config = dict(
    n_layer=8,
    d_model=576,
    n_head=6,
    n_kv_head=6,
    head_dim=96,
    d_mlp=1536,
    vocab_size=16384,
    activation='swiglu',
    norm='layernorm',
    norm_place='pre',
    norm_eps=1e-05,
    positions='rope',
    rope_base=1020.0,
    rope_fraction=0.5,
    qk_norm=True,
    attn_scale=0.112,
    bias='none',
    tie_embeddings=False,
    parallel_block=False,
    extras=['gated attention', 'value embeddings', 'hashed n-gram embeddings'],
    init='orth',
    init_std_qkv=0.0218,
    init_std_o=0.0,
    init_std_up=0.0218,
    init_std_down=0.0,
    optimizer='muon_variant',
    lr=0.0151,
    lr_mult_o=3.0,
    lr_head=0.00451,
    grad_clip=1.0,
    warmup_steps=56,
    schedule='wsd',
    decay_fraction=0.612,
    decay_shape='cos',
    final_lr_fraction=0.0,
    batch_tokens=[65536, 131072, 196608],
    seq_len=1024,
    doc_mask=True,
    train_tokens=940000000,
    steps=7763,
    dataset='wikipedia_en',
)
Each number is 500 + 50 x the weight over its row's rms, rounded and kept within 0 to 999. Layers, rows and columns count from 0. Numbers have three digits each. The size before them is the row's rms in percent of the matrix's.

# layer 3 MLP down (transposed), 1536x576, rms 0.0945, rows 1231-1294, columns 72-143
098:599496459537581472503542475471559482375526467465464611486424491515415410550496513498478498449516505417502416452547555480504529505505441503563507494515489448492508480405466535519431518497484390421435507561505545534457
100:465492580537478467488502459547522411519340479552553437408509485399495557511472534524512538511491457544433545550654526601584456497467354538525551409542538444513429552470542435560459500459467429488526510523481518490517
098:505483501533558540549461574448594548452565496454533470526469469482518509591615448471506507531593505477376473504480527504506482480537460523539468531480426556438446482471499513459372555538456456564575516502438484526491
098:413508482483539448446477434495512551542536540513521518526517548561488492576462496473476452510391529539451414441492567486479494682554494562441465613492538461513469420490514424423504546508443455523507471528459555476508
100:481494567484461526464453576519485555472525476528515642466600556550504400510462510550524513514568435402492477521579483515457445518567471474512430587403633430393499489451501388481404587474408512517510625471467481481524
101:592513478504558442448463623484442555524576493595562475507454513468574530568410514558505453549543571491484460502615556536519545458476423453480472451530500548493560578472525447519454590575527512512466569497509428490499
102:510590498553486624500571457489529536635493538570523478465545526565538543415499534549553520425595439548494564536503512526487500464467461452531445551535488546550444445529464550529564479436517546480597456531442499631495
097:391496472516518531466399404481444390510515496442411518542530503505439506529481584451506476604521545483528411527453480644498568409443476445470436521565546487447519429445483472549478528492468534532531422518482570452622
105:497427466587450500594518499524566521540517542509572466502450590439480500460481576592513511439448508473436471547481449432380501376485501513531444528478503491511491472500467507568465471501430568484456476426470468561453
102:503492464543480518471483414552430504515513483449482509561462574580486333518553494542524501475450393470496565554557641517539486468531574501514580532467538411509462517538529508480492448587478602506535626493416579462495
094:517551492551471425497618505541456454512527482448484506347443471415408447478449501429469561552570555540618571413580559453521536457491480494562515548424525399440523521410515590447508440422546548603530497498522488475543
097:479607548515547461511508569548506539499492433560562582499488484403554457415490517439676462512479483399551478464507525440547541540543547500535509518468536580574531471554534524455565422397491581601475504513509505423496
101:463549540453455564397467461512477459521551475443527456547590464544416514509497431471472464527438515497510560534553465545433470461443463401462453561505506460498522515495490461505547498515547485540432598489448489568492
101:516542437450454470404455397471466431491509406436500446516458491502536416516509489553592546495506514493431392465464523490436491495501457401483522500523541521559560465438537471483451482494515533507482463540541496598460
101:502524427474475464514494398526469542467439420557497487535394472468512472551388480539483571504525484492573553514409470542517478449528490504471517516477505628499426530465533515537525466545525586459542546521568496590494
100:473561472461494477438506515594501488477482552488443453549606494541487533494487408556502484497518512530415588495563498568496464519549548443581446536504589436443470533525461466504601560432335568444489521455542487485407
098:595549509513509584580475497564491523420448449547605390394584583483487506446383543488579425533494614573444479554427500453443501525489476462503448413480500538456500458486534529563373424527539531478456521443536553487550
103:535453494465535486524350383440552446577454473544417482487508504515435610536526534511458528573441529509585497540495422501491487621542512537472543431470539560436592641478520403563557546468476422366539587514460458564480
104:434473567428533475468540554489554471477491529500526512452537543501461550483593530531546444537609522463474483453428524545474469482512439525568475503542461473441535439498585479555512498449431454413503526434409482466452
098:486423494526578538505573439502445502466566490458494509495478585516453403428543438496533534510499424497570585571591485434518507484515421491452510559449496494440493646542555505539512444606520471527483508487553438461551
098:491508483534557572424477496519479461493524463472441459557548434489477512538564448519425495520477475510453578558513509610435420488446526544424523490521515472553456483508485498510566493535480511508430508500449554513557
096:501498535528497503438483447545543508436563554604452452508487566558445442535507528610506433494450430600499475583478527486559532475426506562464515460491537428446518489483479425520466555459551526473387488413477456519455
100:549496479482447548499539635570433498500576479454534614550502589551461576469540562568565494491559482552487587492567514433472510457506480561501520488537443514448445576567512503521559549453554520451431527492489533489521
099:496406517482544481458416450484527478488467596480445492410489580466457480484456510435490520611457533519481484477434472433493491491530510408558497397470621464519609537433545487448471487524505487474511405481475565496477
098:474445489498558508479532518499513441497516554551494475423481531569453538418428443512524469462450509446529525511532492403434498566506495486488493569465434555494483424438493468486573521474535521474462404516488560530487
100:559445516460454491588502595414556475494388540505555479436475509412452549484524462361533463536502484489504540539514491598493419482533468498435588591512533455567558490534373545577590513448540554421490554578501435515415
090:532534433489478526508511481486481490542511537476514492500511455511509472671623489499491512489471481548539416524553502400492554475551388523509448474447475479499483542546443581494650494416442488523426455515436400639453
095:476541574438512582472462529490525470546571441543545471520496576567484484395354423590502455474389546428521481485430566529623491491544503446434584503544395517494472570506473496510519508487533510570495480465596559500465
107:517530546505464520553504390557499526537598541593603542504491469518542479489482478572545421493427630411494470486518567482526494513540452441558487427520544487439507516430466427579427517428419493376427501455406560511537
101:567526524525472489614554392494477451466489571545438498440511518404541483503462442482508468463595463545583435509547540501550549592454462449548495512443442554486568534523495505652427454479498437555477436476446554450457
096:459460501512395530561437523486469489524522491607463414532439510497434518532528482557565563491535470531544495538588501510546485505517516522574420541482475476449436485524561591467452503520602551501413510589500493443473
098:538535466664485461473565528519595559582528541494536492475607525522483515503545534553456493476507543475560517508474598459420515480548550452511430479436428569591448439533530441526396444536507543396511617498467529458575
101:477457422438430533524587558502488486569492535528539441544440465555514428457580475523480504513550488485551586397491483456493503486569475607547558390484401511503484612531526518479455447449578595464428553456477497483413
104:489550593548542506498523529581503534496571550530510479436449466473497553483455526526464472488546541506509614552490510529475428354592490530530523365547532458594454528441494456474579506455335435526395506430422500537479
096:506482558465605526499477495463503591408405448472516542481554401505617509508490446570564553530479557452603557496587507468506505458512525443478522510513542521440400579527477442424435560483464546511494558471454497497477
108:445488405475460664529565528505423430508463432472620522559432540489603481545470526513436545486557465496542572477446442536403602598536496530499585487483586559492573577501453380425496496450547524575504397525521518518512
105:484444484575535451463466561476525588427527443478459520542427473576504466576545569504439559511491449429452480473537467492502493489492521541471381466471481417486521470469513482432464463469425471538562437519526508476502
101:423471546527598356551496575493429481608572553427524483515523471462487541534463614520477626478535489536506537402511525473483496478532485555529437489551480497483458534453433526484439424543463557511536452462527450404531
100:436475440498544485526438515433536469571501484471496426561584500466423459618473450555646448464575472511515542543499525557475456520471470523504541446489526406494527622436564435555412538523446464515525520488519458553544
102:530536483492557576555651487448571489618543503502551571490489414519542560480482484487475527436553499597568550524519419589524502443443565623555487561484517556608430503549475456511567497592471480438488518530484394536509
103:515550571529529468567547519574516492664526513562454588565481530554513473508459455363510414502483472502495437461501523477439507519502517500579402519482484424413546520457504528379528385582467546503495442420506440546606
103:414416487419537528482492452563522479548473521486480479606505607489527566487453470452600428552530476594392410540483436638534529508455516479436469508451462512455399510473472521537543495519425404460523470445558544495481
096:482421556522480455517560502479455539495441518445553552416432535452526526506494516485514449491552590496532486536554532474407468440444483430528491545588521471554583516495456477478505454479433513544440475495453534494484
098:499481525458565455506543441462431477462517543465621367523607522556469498499536592603389533515559489545457436541509495439554489427594481479425472446498427563454532501540586489472427433497472551430470584513545454522526
099:529432496508495436415491462443626473469510543510455459395543406467476490621465552557531428536571479455586480494437530402523447454453488576532503517543560504411425533473524489478467456467490473482499428562495476498501
101:479513510461468491527441484470499413424497600508539499506549570579520494460526507606419551625461472519525543555507534537512559584530502456486528496532584569500520468513428527449514493511464440470499500417392457512452
100:516476501493553477581488590476425494402489443533446446562522454554408505479500566528494539584553495366561482454497505482500512438514511487537545625558486460508559506495519509520536548524533466488515553491596531565543
097:442501513488452536450459447514502502455562525523545545540429512452451491473555475533483486516470543532479482520415439520473440449406570603476516506529511486542513486473545493537551515626430542511437499617582511462527
100:490514487517502732501556450525422521499501382530520418479488593547525508550561542562491585488589561461536493485454438421507506535496479489520588470497443556485467496481498536532440561572407615483566506581497505538478
101:611530558510524606461475556544521594478484642417503438467430432463498522540481429500467561506471513521431512521412463551505526493479477546571481526498636498498589509562426563516411492570532448538611458612544491535532
105:467426500433565547413387497503507409445426473458408543426559520498497534547564598440440442490407542465476555451496437529537532415460492551454462555450565465503457458568505587563567565403528450604396402540444507513597
099:467399484461477463498513501456453490534468551465496443610485511561441529466528423529481533482418506558538480563515407533484501414535447455546554472518511461478471518495520498456400536518519576455544523528494533511523
094:434502414551552574555460522521475581496517534433538522537515446405480450527489617482487554625470559439473441482458410502422451450422366445606481448535590519541547498517502598459503505510485434490399470448453491489507
097:516484503492463472431502443455511517498458593503460492564505468516493422527557515467517599521482440508498602536403509454556610401552539481528436516533470524505485475561516511460521427490528513480513469517538558462497
094:480506487532529401464469472443569556584480474426499434473551541562506562437470569482503377530557508464489590550534483508512500536454499413515489428432558491493560563487511571528536520539514518464561456546470535505468
097:550480521502526412419539412497462553506574526541448567414494503582542485530490484478519487547476536576513544476561467521502511490515551514545505491524421621634542490500560507473507537544624413495477653435581522552431
092:494461542522443465492501525496507517499562630575401498477386530541505408516620523495440493430464515494506535505583499450499572531501530537499432486523618532474433561464465542500520446504546501571523592501450464474432
094:478478418497470477511467476563457397499523567427452462593544433421565436496552457495380498460482531464507507437501501534488522464465425427544477512529506565501553494485426544597503541455509552550549444432539449508450
099:672458450525505488448501520443472514552626539487592502494483473437496382453494483509557442426494550527470443475484605500508439500498585510517476522525558563411500456463480481532490480554547431628526534542586523467510
099:445442418531556469507543471513556534481592488521450417502523428396577480506489395419543494522531468507469630511496530403409543530445528503504469406523558503524564577543480637490482544550521534544480527436468502484455
096:517480465444598524486522480500420502577381443389512441523534509467630510477520433532516598506611497505483477515513477566489584499557471542510543476659479417529573472507430496464495405540374507535508454441443479480559
105:440479434523487462462559562485506524503565485485499492510550515439444446539500545490438521546497575475546545573513542427477492521557470525493482592516515505442463572575491434442535462462455496564515547474439630538519
102:559385557542549470491491514426452588453430424510516441543552506609543520551598442580432480491560509453473466520490481465482460498480553573502444495459563550484449497485514444548481451539498494416535469522440486501454
100:428563505552474478502499457446451504506583578511466437580453413514471477539563455523477512497494597538525448434466439513471496531425571531594526532467535580482537461543571555433326425440409433468516530476474582524416
# layer 3 MLP gate, 1536x576, rms 0.151, rows 1232-1295, columns 72-143
103:570575525514472491496491560440563473607504473488459549494555483466445563467394457544561473570491512413473493441489523407488496481595500422458449539494541469444573448520460564441513512567510517478464571424565536544458
099:512542511488537561553498466644512495546472484435543511476507440417454526597494495485440375505455484559444483506403429562516519511503514508452449450492521528543481524446546423433504485581508425478547411590520485506529
103:511546493596500458515633421550496511547626553513472480538499606523457524470515524599531487510531531484521561491477537457542506577557436574390531428528534523588533576461500542536472502530474560490453488537506535542469
100:452453472452511572573457528411561476449555579552588482567520480532512535597405545382568558503461522481580513555550570505568518474503535521521499594459598490551473458512485378549494536430516433451607521477479446397528
105:438521486495543612617494509496505491517518529465555560526455547476453567490417437500496436550398595541331578561467388581547592530570466417443416521417486507593507469505499510477517492450426513596489422516455504472472
106:513525527477512513428516382526468460569582596464525450551464435465507513354536507504541590544529439512429462479480456468502462513581445529541482550552514552553525442603474524535491428486508514577516478533546541462545
098:540544583474453511433579497466517501485551536488534408561607568455411528529523464428528444570533449453465495407524429495526465525554471497465471528527508495458455473433542444440544604539463473542467561459547484552512
100:530473413534464573482520507495510531591487440473561513467562543447485459471486542554514501476491514527439480497509543432555501348544529644487479634516466494560505451563448420531418442488451545489483453460501470530380
102:529588483551566494563471457455559533474448533527568489444478503472490518535438515567575551429445464546523422352460493510565520399546487460515533545534469537573402544426515490485549574461465526486401425535510566509506
094:575455439469487564579519583478510470538552504533550503583577403526510475485581477577478432441470482516454508470445472441434540462532365483476494509498460508510474478420614548453547435485531385485429509488479568534418
098:539367461466516466501539506520527541506566479450431504489506416560471520521477521466491604529518480553495631519435545592545505565548477453412469530453486501543585505362467537520406550481482508491583609508537529438434
101:493561489548440537514402570443574604469565566477473443455450501547547510477473472485537434505493409515457484439550558567423468472454473554494500530492447499565475545438471498431561516439549540476523463428499550560436
099:493446548493524536581448473422466485480562414448518531456510538494489497454535545547387559531505512466542574476555531549517493437468505467515528483457431454461494540472489515556461456427565511421524379524509471462491
104:571475473478457537596514596493508544422537498470510463493495502452525526544453423520507413448572530551438480598556403543480492553444530446569425520492510408447453495471428551522487526519537487495400482508530455521446
100:613398486629517634540497539482478499474500528577525545564544404413527543578523551510538532528476535533495515470600593480519534506461553564407539620441509461547490548456494482442546535460536492525451443453567521497456
103:553552568574541476526588416516467462513616443428461491508627477443626440468520556454496547358475413526547525437496557475544484428566473575506481516449565457531528509534439490496478489519498407489470454438347546555491
102:474485503529534475547511549513548555450377536590523402535450526533457554492594437479530542546482518553518560567520473445544419492496511564422467469482508516436425525491504446491376501524543500452470474423488449585529
107:531489387574454548588533482494502492469404635436513496545534440625526461497449583499566529499512519524474463390497525508533397528565505562453510502477553525496447463438428526531622542518582546574516529444435496427524
099:513486476499521528463509491561480554471573433527531483442440502510546419500568493518437460553572491486575486541555440487537579496518511481528501503474562502513542422457545525516505597466491463576557472562601462511506
101:603574547564482559575510485525470505423573500522468323501550496481521492419539428539487435530474478434437488595532474546482464498585472532549504539467509424550505434475461467504545500467514497524517586466468455502514
098:528460496506479596429494548647507523491457440531542506396432546616527472448448513421571470405377462491511572536536484475510527488395415508470491504481490537542541567475484485486569560438492595497477476508508495528555
093:491466436522460406484452506534517537506522498496558497498541488530460553485441461419457475484500489443390460527486420543456507467419422503488429511499466543485412546546533534546523479567463560491561554440505471562523
100:505462511456471564550423505595550610539474507503506468498437534515469536577484476568423491513536473518547452455523611549505646453420546457512399528382535521518580480525502527560545501483480496439407443557566561486550
094:438483558473512457464548481533544468448496428519513446496387543485437462578578550538562479437501554427460426602541504480414479601554520506561503496579571486492461543400505503541449477464439553558558425494531504489407
101:429550492499536447423536504542525616456518479538614470517451478536560540477510383560503561492483576516439507518467429414481531484537511502490487535493523537602471584562557496457540507416482432490483533543534459511477
092:511413556530491502450504526451519533492500556487576507540559518558496449551492562576446519524606490525481545443465575540481462479520509411391524577480449529450448513491573447450338534542595401458497536493618448538466
101:494476548471486421513578480464458540589539465612590519503455503486486402509521475386433602492530653396488495481505560474514500485527464382491539512570442438530528511557509469508535487514469465560547462485597503595591
106:499516505558430448477521398506482601491524543453544458457517510439425499443540457463446444470503526451428534501516501480481497419517464462414541454538520540471600503548448526549588486529520448456509508554548500470480
100:480542548519522505453501497382523494558510499488398419619569532529536475512462468514473561448485495434470508550525415478532500503487603531505534518443465522507517545529433495485527539593542435481507506358606490438526
096:521507538487541405479446421417504550513494464499547451429446465509600565529499505578487488537550411442458467464513524471426618477525581627581467444524504418435518502532548551413457524552501495488442519460578633467460
097:450420554477461557493549522573541555521369458524431456516526509515502466514526506470510516543505490465560607504482412621576476495484575626590535546526520522463526483473518475450448545584510423509555518454568400559470
108:407528517495541515463538524467522474564464556483449447526420617496436445495498516560498460538485508580502594547453525513485438493494425476485555540455500372544458525441539535445476478538489527471455571473435423540496
107:498452441511427452484567492541446484512532483530411538479483465501453520584603561367565527468509448519483574559498459496536551553467534496517379596462510455493493515598527505517542544538458543433572490487527547477551
097:499438454503583455479547403521471530481534561411481542499477503499415633484444522498470398501484434532453533517502555537410485523384478564479552447506509474539522508473604463491573516553489447461406493530286453576516
106:574533464486615566392541496461398491558522557551571530571481479549607504529508615392547518536578561541502464488621497572503499523586503541486558492465456518447479541606515511532510458497535500578431464459554520452519
107:490459437550455422453508484570501537461577506480532569427543506552502481479441518574540444462475570620563499461526537511573545588532458515428546509552524513533461540340506456545454494458567509497483568520543604498552
103:532516526377408532489601452435495516434575515461496410469550517483531426471542471482531552413518560387513504519567545506547516384442454565444480534463583481655510435539479456486569556533467558419514530449513453459465
101:488589506540501493447469557569441543440518442597464366522483505486541551480505488461514512443424517436460532547529670444435515527451510456484529452512510496538524479551506493497579391547506510487584490463470505546452
103:485622499448390425448429441532507520509454512483403529484440457569456480583528580521470476558552605414555359511533561503486591463583415439447543454627423427551461542565529521527503600510468448546470437472447558511515
101:458559515493527406518498415508444382524463519448464463512466467455566446418469504448503496485498562552511514527478572488534585609489501437468538543459442479523540528354532434450478455523432523473488442521503485398589
100:542522474500555441554508472444548491493607438488578553578443399421461545478547479464558541520478522491455496425495540448566494537535514555461425487450493501455472465497550517537502552555433474483584535449526472592544
098:483394482602534463530523507511477510338523476553497488473471526518469527404470503500521446496388476582473498501514543488539511540467477528498540520486501411449514526399555530529439535464491511538491504428510534538372
102:485432464491492525543426471522483437469482457479494433442476468505513536529431551509513560536476462569639481474463520552594504480463346450518490350495522509489470541530571447379508456496515540428452491510541445527479
098:564437483492551642501580500510458501422529476506546460536551528531446490470555587465543478462445572528477522460515519522574519515399422515548386464455474592523500415467503417446494534504603490500504380485482452578480
098:425567543453503558498528567547448444487558511393540497465497504511539422485470588494431454483525548519573504497531443493584562523520582600520550435501583531507480514451542560523495444459530368527465535522424500415499
104:447491454544486520506520478486534508462500524474483488568497462486543474568531485493480577570549543415485503555487444519419439416542555470506572478466500498548542483534501466430507514441540539478430476475461548532445
096:511475500481444474516566477415570464515509525349453458435504495535525517416489481488472453553593503457533514527515465524493449455464441517479472504533465517447478563649471459470455442471522471484472490505437515503448
100:600438461460552402422394443430546446420476526414484474419406578533469469548399486439465434437477501560452563550421545503467480464505455628541509493482462562452541530509532489463557581496541503563458534529528397461518
102:510453534489523474484525453391525625482564459444494461479528462447404474519515410531535630522513468436374560523454502455527487463518392457534603472418472546552459462395393505491512481497500502477612534545426487591599
100:531381465453519510588530519523498466492440470445443454518524518459466474535491578424496494535491578528476514492467465491450516486493438517532500577474592567513475520584458583464456561509523476460535494469446518493448
100:522465425541475506506359514516576602543501565503575466565465532499539507489508536450586380512514488489564438592454577466475483475439421433525562483564473499577548515501479484537463462480502447530519565544584505521452
092:533550518537516468534498469570528499529478538489549537538530452388548457547472548490533470541574421558466605536449498554443518479454548589446520525411531564491439579499527448481528472479517386497586512499545512581451
099:518457528568520507576556485489550605483507481505535508483419473609533514466456554549527474463505535594512518530534494488519516412442563467526512498442545511532461489521438474531402522439532503532509559579484467548430
099:525437465461534528506425499521613503482448474555544437435576521409513426533473461529544476546473503574489428480589486458522422430433597517525513510489496511431410468509600480427502444487538562454492593468562526497520
097:446464418516509495500462527541442515415545511501522468502485542484479510451555544440436479461520551547465528482569483541493483539502499445464468489476446559520428519528531514447508491576452442395486538517459477482488
096:544481552520510519480485513561513544519515466572545538466494541495541471505533419513411572457544539481489609571494535588500553499500541505599459485530478436476504461531420510547464514483438491435595506546559507498572
100:593504503499493434499574566432433567483475417437458537554559511455464521548422494480490455494610538422532537400461435551478506507566439447537596452497543442560518580523536493490507475557578558500465554550429566552558
100:525550538543363477488514493556534434512494468493481505526440489548482488523495634527513538554497508498471490412458537461469546620463466493449556561459425450535540457481459430671549514556506525537493421557489497439560
099:466506638556494443478448530515421554561445563539491490572503518456442481473613576634502507491521434546466427440411519526630460490524533439506496371487464599504469572385444398563598450540501442489528428462470463493499
098:531422391475576490512478433458503417395519472387525437507500462516525553439461502472454477544485455535495586417431515449565470502497571493462517432536488531476430426455524497511576496550581566530452485486489558418526
112:547496594523504430481487454495524492536505590524441450603475659503486506447513483520453499480436458544415490483528539531527546490401448426443454492471504482624553544488444445453489501498471500549485549553525403516451
103:530569565424496530504512414406457499522531468480480509546559513533430437442458544476410540441472404507496557490476418479456414436528459563552543440434543436497605463513504477446543487617517484571514591545499457491455
101:553498557517489569389539454440491482584434446612489528562490532564454432473492485474561451541512433513573509532536499548500480415514576430516528515550580439468420507519481471466399489502506529527491488594523497466483
110:482433442446519527529516473514544470430517538527484509569491448501470510590508540461493611497442526573499526507491399475555475499512490426409593492541464596384532492499594413561469532592456533454538523531480553484540
# layer 3 MLP up, 1536x576, rms 0.161, rows 1232-1295, columns 72-143
105:460437490427484523525585524499517468456489531530433474558548482537525431386450447493537516554460580565478486480574506524414542381503466593539578539524520497475498551577585466450537419540521448385507528536566496474532
099:516522512480549520469563527567448561512522455485398495556397505520504562524516441527509479436441461406563434493529516511487489451447441550561516531466560430440469534563506621451498502475516514461552547443539384510464
100:587511458469598520535341436517517630497475379489472479524542489453502418527518519525569479510540501421472489510558549525419555405475505575558455459531536485344501450544521469427502610522536390529563470441458462507477
097:387451397544541401465503544520493467509551526553488570427475512512499451624561477600516491471484507540483447574574434501470492483442531455574509471488517489527513553446515456506433523385559406486488479475553518492520
101:504537587528548599610552510576486495418537518510458434565611580619482536538454446519441479476513460511518571575500497489610503484540525496409528493485451527534499463458494508514487436479512494494424450506478477492541
099:590520448428560447429439497527474471469483555419519508427481589478552543548438530561405590461497477593494471456516450487507468538454504476522548544514540507490452454508479555397580366468507537453491509437524453426492
101:532516494522603556448495583419476542547515443522543501488481475472534516498516520466441403485494519457514473512499472454530496451500471519522499429475532510459502452512488439483533528635548463525511484583458472489446
099:499534497515449481462476529587566382503522442492418548571523493580427536490447469570443439487491472490526552453446548479425544488460484593444539491389489463536499472472482492502481513453549606456456446502514495488506
102:502561453497439412530451440498586534483525583497526533448568493450405395487457577526575435434551516440443605549522495477575544521509405491462520509470603530515515496503550491474544451543443503516374452490495511469447
092:375543476516550499430452536487513486583465568543505435505469437501553595464518505447477483512541610436416481526544414567585417500500518549530584562481474548571435556585479374567440541459441558492467509416529583539478
100:535478449424404464506438477492522496554429558504461462465558494536493539516558483600571485445449500551517522464511569422579603570461478481471409435484513460502474460560459461369386450507500549428593454493517557368451
098:465512522575520500513428533598564471499556452484418418544594484563487559586427458404486395464511475632632508482511483600363515460472472528485422573651513422527476548456461466402556501437470406578497553507532443481545
103:447539411411570543511529497489521586380477566448484558434494642488519437451446570552441566586440554484549464548512507529553514515546464421495456470546404525562553532491478442538590460516460500593548450440422508544444
103:519593617521508475505496530527519549504540493576612458446433508486522591508529515407493510550420370484489533492571550502481515560487457510432464437525517534505532479544541502459466540419430489546596550461510475564579
099:562427498498409395459479556427611542509549552502462486499560450423480562566537494483482514620526586531534463467458634496447524523469430468559466480552543459458482541484557569528529508511522590464482505462551474551544
099:398519511496546442378470526511503569402537536427479515451463529480456480549474517459422607535518483446547443499492542541538472433506541463500466541458517473485535489509524337568447495511395541495525510465470464566525
103:516456461473343530562526545544493469516463561550402451467464599505502496401522600470462480438470496431473473539631375512485535434583490575544523538469472497615516499455478484504505409470483508517500558434512506471485
106:494513447426436490472417440480563492563467500483517490452528538514579573449410532611476502522452487398436546471534530558426467579487504550516483483466490440484411556548514443525433547545500469462419540452444427535444
097:422486507544570507514437536451517450540506589538513462426524538500529531434499498448559514509527554570547559553496448479514488484545514456596479505427484392424454531540508494575548450515422518520561533448488480560475
098:454595450512507539501554534454529535538535565566567506490547486526517429524614507519443507486517599657471474409488582520442516431499531566519518461433557418485499506496494478520449527479525405506575461443460566527474
095:455556554514479445503551443493433447514502388463504433541504491578455500561538494553549569621550638505518564541528501530545468514481486527442572455518489482464579533385412499421537578466494443484546465533509512481485
100:524410528461485528561482436500415574514480482533540505506541542498469417540443514449529386423538475518440556519476462450450524501451457550507514554595435435476421587499577489574547519522568558505531497504484546517539
098:536474466449497566562599430516542555426470607452493564425484516592497527516494424486520549570456478506622546568509606533420494485378622527478429519474474455515526490552519559617548539537534480454479422459500566449516
097:507449494524470418597402454534439461497512499539481542515485518490404582413551504446504465450424525477509561533540455530513564485466541483511445473524458557521506555581639449498547543518511474553552473524506484691517
103:434464525480478503492471547571540532522545569459459519457522451487515500555533543499505469451486520447566549461435534598487575495465441485517459475547469559506546482597562496477493544530468520599508495444451573521453
090:507486443477520526556472501559549519500495392448487534510448463445484513472552464505455496487442487548511529557512423539352592523509512508559425485434627471474523485527485461501450488549561470531547461494501438526465
094:499527502419434479539507505421536574483420565509550405514504473545493479581485396491467554534452563434520390531477580489578497470505457453491630545560434502444499529522453510455469493507489528564475528385428470544494
104:569475599572501568543483386523505421474473536538478486520534444582555545536539499544547410526462491452532467444539560526547595572466515458580406452476496506478504515482539453455512570427430466516518461470444528564504
102:606502441536541488430464607539469459492479512409523548467470494472493479483451580456519514523562597517641493507464487406496463497428502441451570476489494532521546523456479587539534513608439561514533475571464537518534
098:417446471421460474586554547448460465577403510559560585409530605485447451687467582536422437529442507566447494557535512464481551504511450515581528450527423574498535524529527476539552482474509491519437425454516481472560
094:518459570538482461562554456526510562471471606485484567453567500508462465563483480506567420563457464472562388485433377521476502505520518400478479554572396549478443516555445539469484465390447474493431482559452535426561
102:447563538501428450591474447525574470469589476470554557547483500533492523495539556507439436454431489483546614570449522509587485535465433502566553481433521518549612547470577432500490443420487597449453439544435528502488
098:550524571453514513595490418479570485423470551530374434484536521408530553488542542540482520510487483499467471479503517546502457523574546521429563516518423514537520512451494556512496400544463483451462541513545471451470
094:462324456529444504496505478533526482485449503491528544533483400564514522503496520493537544393441574492457468556414455548450501541528595452564410540443484496509497490467602518457504451580530578481568486594511553401558
105:501480515502513501450495567580484442532430437466459444533504437486477495536536533558589450537548498550540555476566442511642563588508465496491542584570557484510591522404502545609455452566477532496477580356534478528543
104:504508547492432444557497508520632425509534480588513499460481479534578479509437479550504441499558545503473422497545488556425573485494414488524493418518582473554406504476500618522467543481579580494503447522573567543510
103:496504412503539473604443496557540464426485521489505543425547495448464453586633522516535514552526444502502516463487478472543467554495550493471495557504557603459616510546509593482429498635503511486539558537386659470561
102:538504440585493468505532470532564421503492490535553554502485414563588465487526496530437482536472517452461557551432389521537486468439505399440482484521492455471419541442601531564577556488443506408501553557444465522424
107:501507509508482529514516609535479463397515613602498483445587554486493539578557472550431526491501546576469430578502467549446410514585442460577465544565548385478535408518413480487458571471498523551475509539474604516428
101:475498465510583541583610581500494515539500515512451523467497472489524467547468477469455474587523535485431535473445522505563507417599522531476439535450469510476483526494488524488478461410453503527511535504410472436506
099:482459463466581466463448457520470545502471496522499532513528518477423501490480495507591489480467413512571454531505496555518436514525412489521415557456434471493428565492529471434518515558466520509501382410456498505512
096:473510505434403558558464505445557489516469398449481507538534517508548468562496484511467483447535565532523515579515498525438490489535556511505432494442632529507552493510479451509505478428544498564503507552474489460562
094:421482435512456516500550395495476457535413601400525424558387521559436513520484548490468499396479547566585527548514549573598528483551436544607434508536561595443524385501515502440551566439525487465411461463500529467515
098:501394516561447466480529481457517437556530586466474461536545454491505527467529518516524520510490512504455548496521547522507511480541550505505399575463591483512525512514490453397554550405533429459431570499536467473443
099:494579616632486542534485428415508470457547470534469587539639533517477543537517453585561510505385562479514526430454523570569481408488440502442476467504481550537484553457518456477525474515383465467501394397511427521528
103:452597445535476529539449436523397576599484506561536459635404582598409569532513514521467504493409431508468527510540475505585458401469613479534438464525520466485468527414361503500443446488486459538525530531462459530462
097:531485437521554449497493483433460488594501456498541414663487479557578481419604534557466439530559487542558534583445422517483527499484498513606488542579564617456508481486462388497423477503435505389532489480425569562489
098:477456478436522558558498524520511477443509496537577492474606569551491519524476477519540498482499527520548437517594472490477465444464530415524506496553469477521460464523503497464488482453501515414504482483604447443404
102:439526548510437506501460539566404411475500481409535378459507461502492495427523513502548365453493490431439493454521609458566456418559494603533506388495476496368506473550608471475516577517527456366560427533531607458564
112:601511521435507523419415481525519429374466431415434668465560485418531530476503535491536523479460505506544527534458416485517535430489458470479500623419638478490541421494432390493492516481484489550478553495457531518518
096:504454509473586455502477548552460523480434535447480407426491443484467475492435525493430555488466574456419479456479454450560626450501544541478464438490514451442472506561524444515539427491388430557610536380546471449538
093:499386424501460481504600486505548493502459542526495465575517518519416448433571484514605467560608450572548523464483591550504415446612524598457483547520549480557523475469406442480545462520469554451477494463454572499441
098:488514457433495487546529563522508558493456497393499498576437477500484509455478459454505467453535495517449475506427468485486447516467531463585496518416561545415547445482425466433460555510547516439503412460451515464394
096:544506491541550550587525501533476544413434583585533543455585492548450482486455506476565434468402459607484535501582563535530501440495513460544456407464507537432521429401531570465454437429464505509589464539434480379533
095:458540395538553458548527511594501484513596468446461492564569508527526429565565545516505524497509550540542545562514393504524458571558513484457454463464533559491501527639466474467544506447522449475502459487527497502567
100:492454481466532616605437528500460495505408575463541439599451561525466545472559454590449467633580578519569512541406465527520557473494520417419522552551477452509455492435537540536481556544565491502501505530558528424539
097:442539480472585615488547399422472463553524535594536473435493520530505536452507467572506510432470425460492469517485410553526522424521562532476429543571515529476537539440527420481441497349514480534484448500564493493469
099:491503553517362471535461455462434450557566535502488515490474479418487497532524586406427481514503518550482551521520535489405424539485449521552465567422405543513435565517396533584466496607489457622533474538585589455443
098:443605427530449450512572437478424551489544492477515528501471487420493537511473491531476524547456520480450483492504433394527542488442588509572466466590441545510614582566533479486483541499507536498437493520514507486517
097:584544572477494497464530533423546526524461511539452477556541589519549512482479522473430563466532481535395510494541464502524522605452399510444484435427543387523593528427515469513460417483440540550487499474540474515450
111:396368539503473497438526556485514425599615566546496486475421573555503480481485564469509491475454508435502546439435478486434485462569373524538521477547540524420414499609493610476522520530423477506455548473353497465545
110:526522521591592504487568491462547521452541524517526563539545386463574505534383563393460553537492507512511431495531473486525451528472493517503508523471517565595611427508461533584533552468448416569443538423399474483407
099:521442451413527405519453527455481508473481533497451492463433384433594415476575531537519445527552517473587606615461479511617531515464518525430511463441461422459528516488537581526544503373428519432584585516477518472507
113:470460471549493474472625479538497528513426526526571508531436476470486517442488449514445531538510563517507552568652519453562563487513541514384566498580535562442478487453575434464543398531466541407524531486466564476573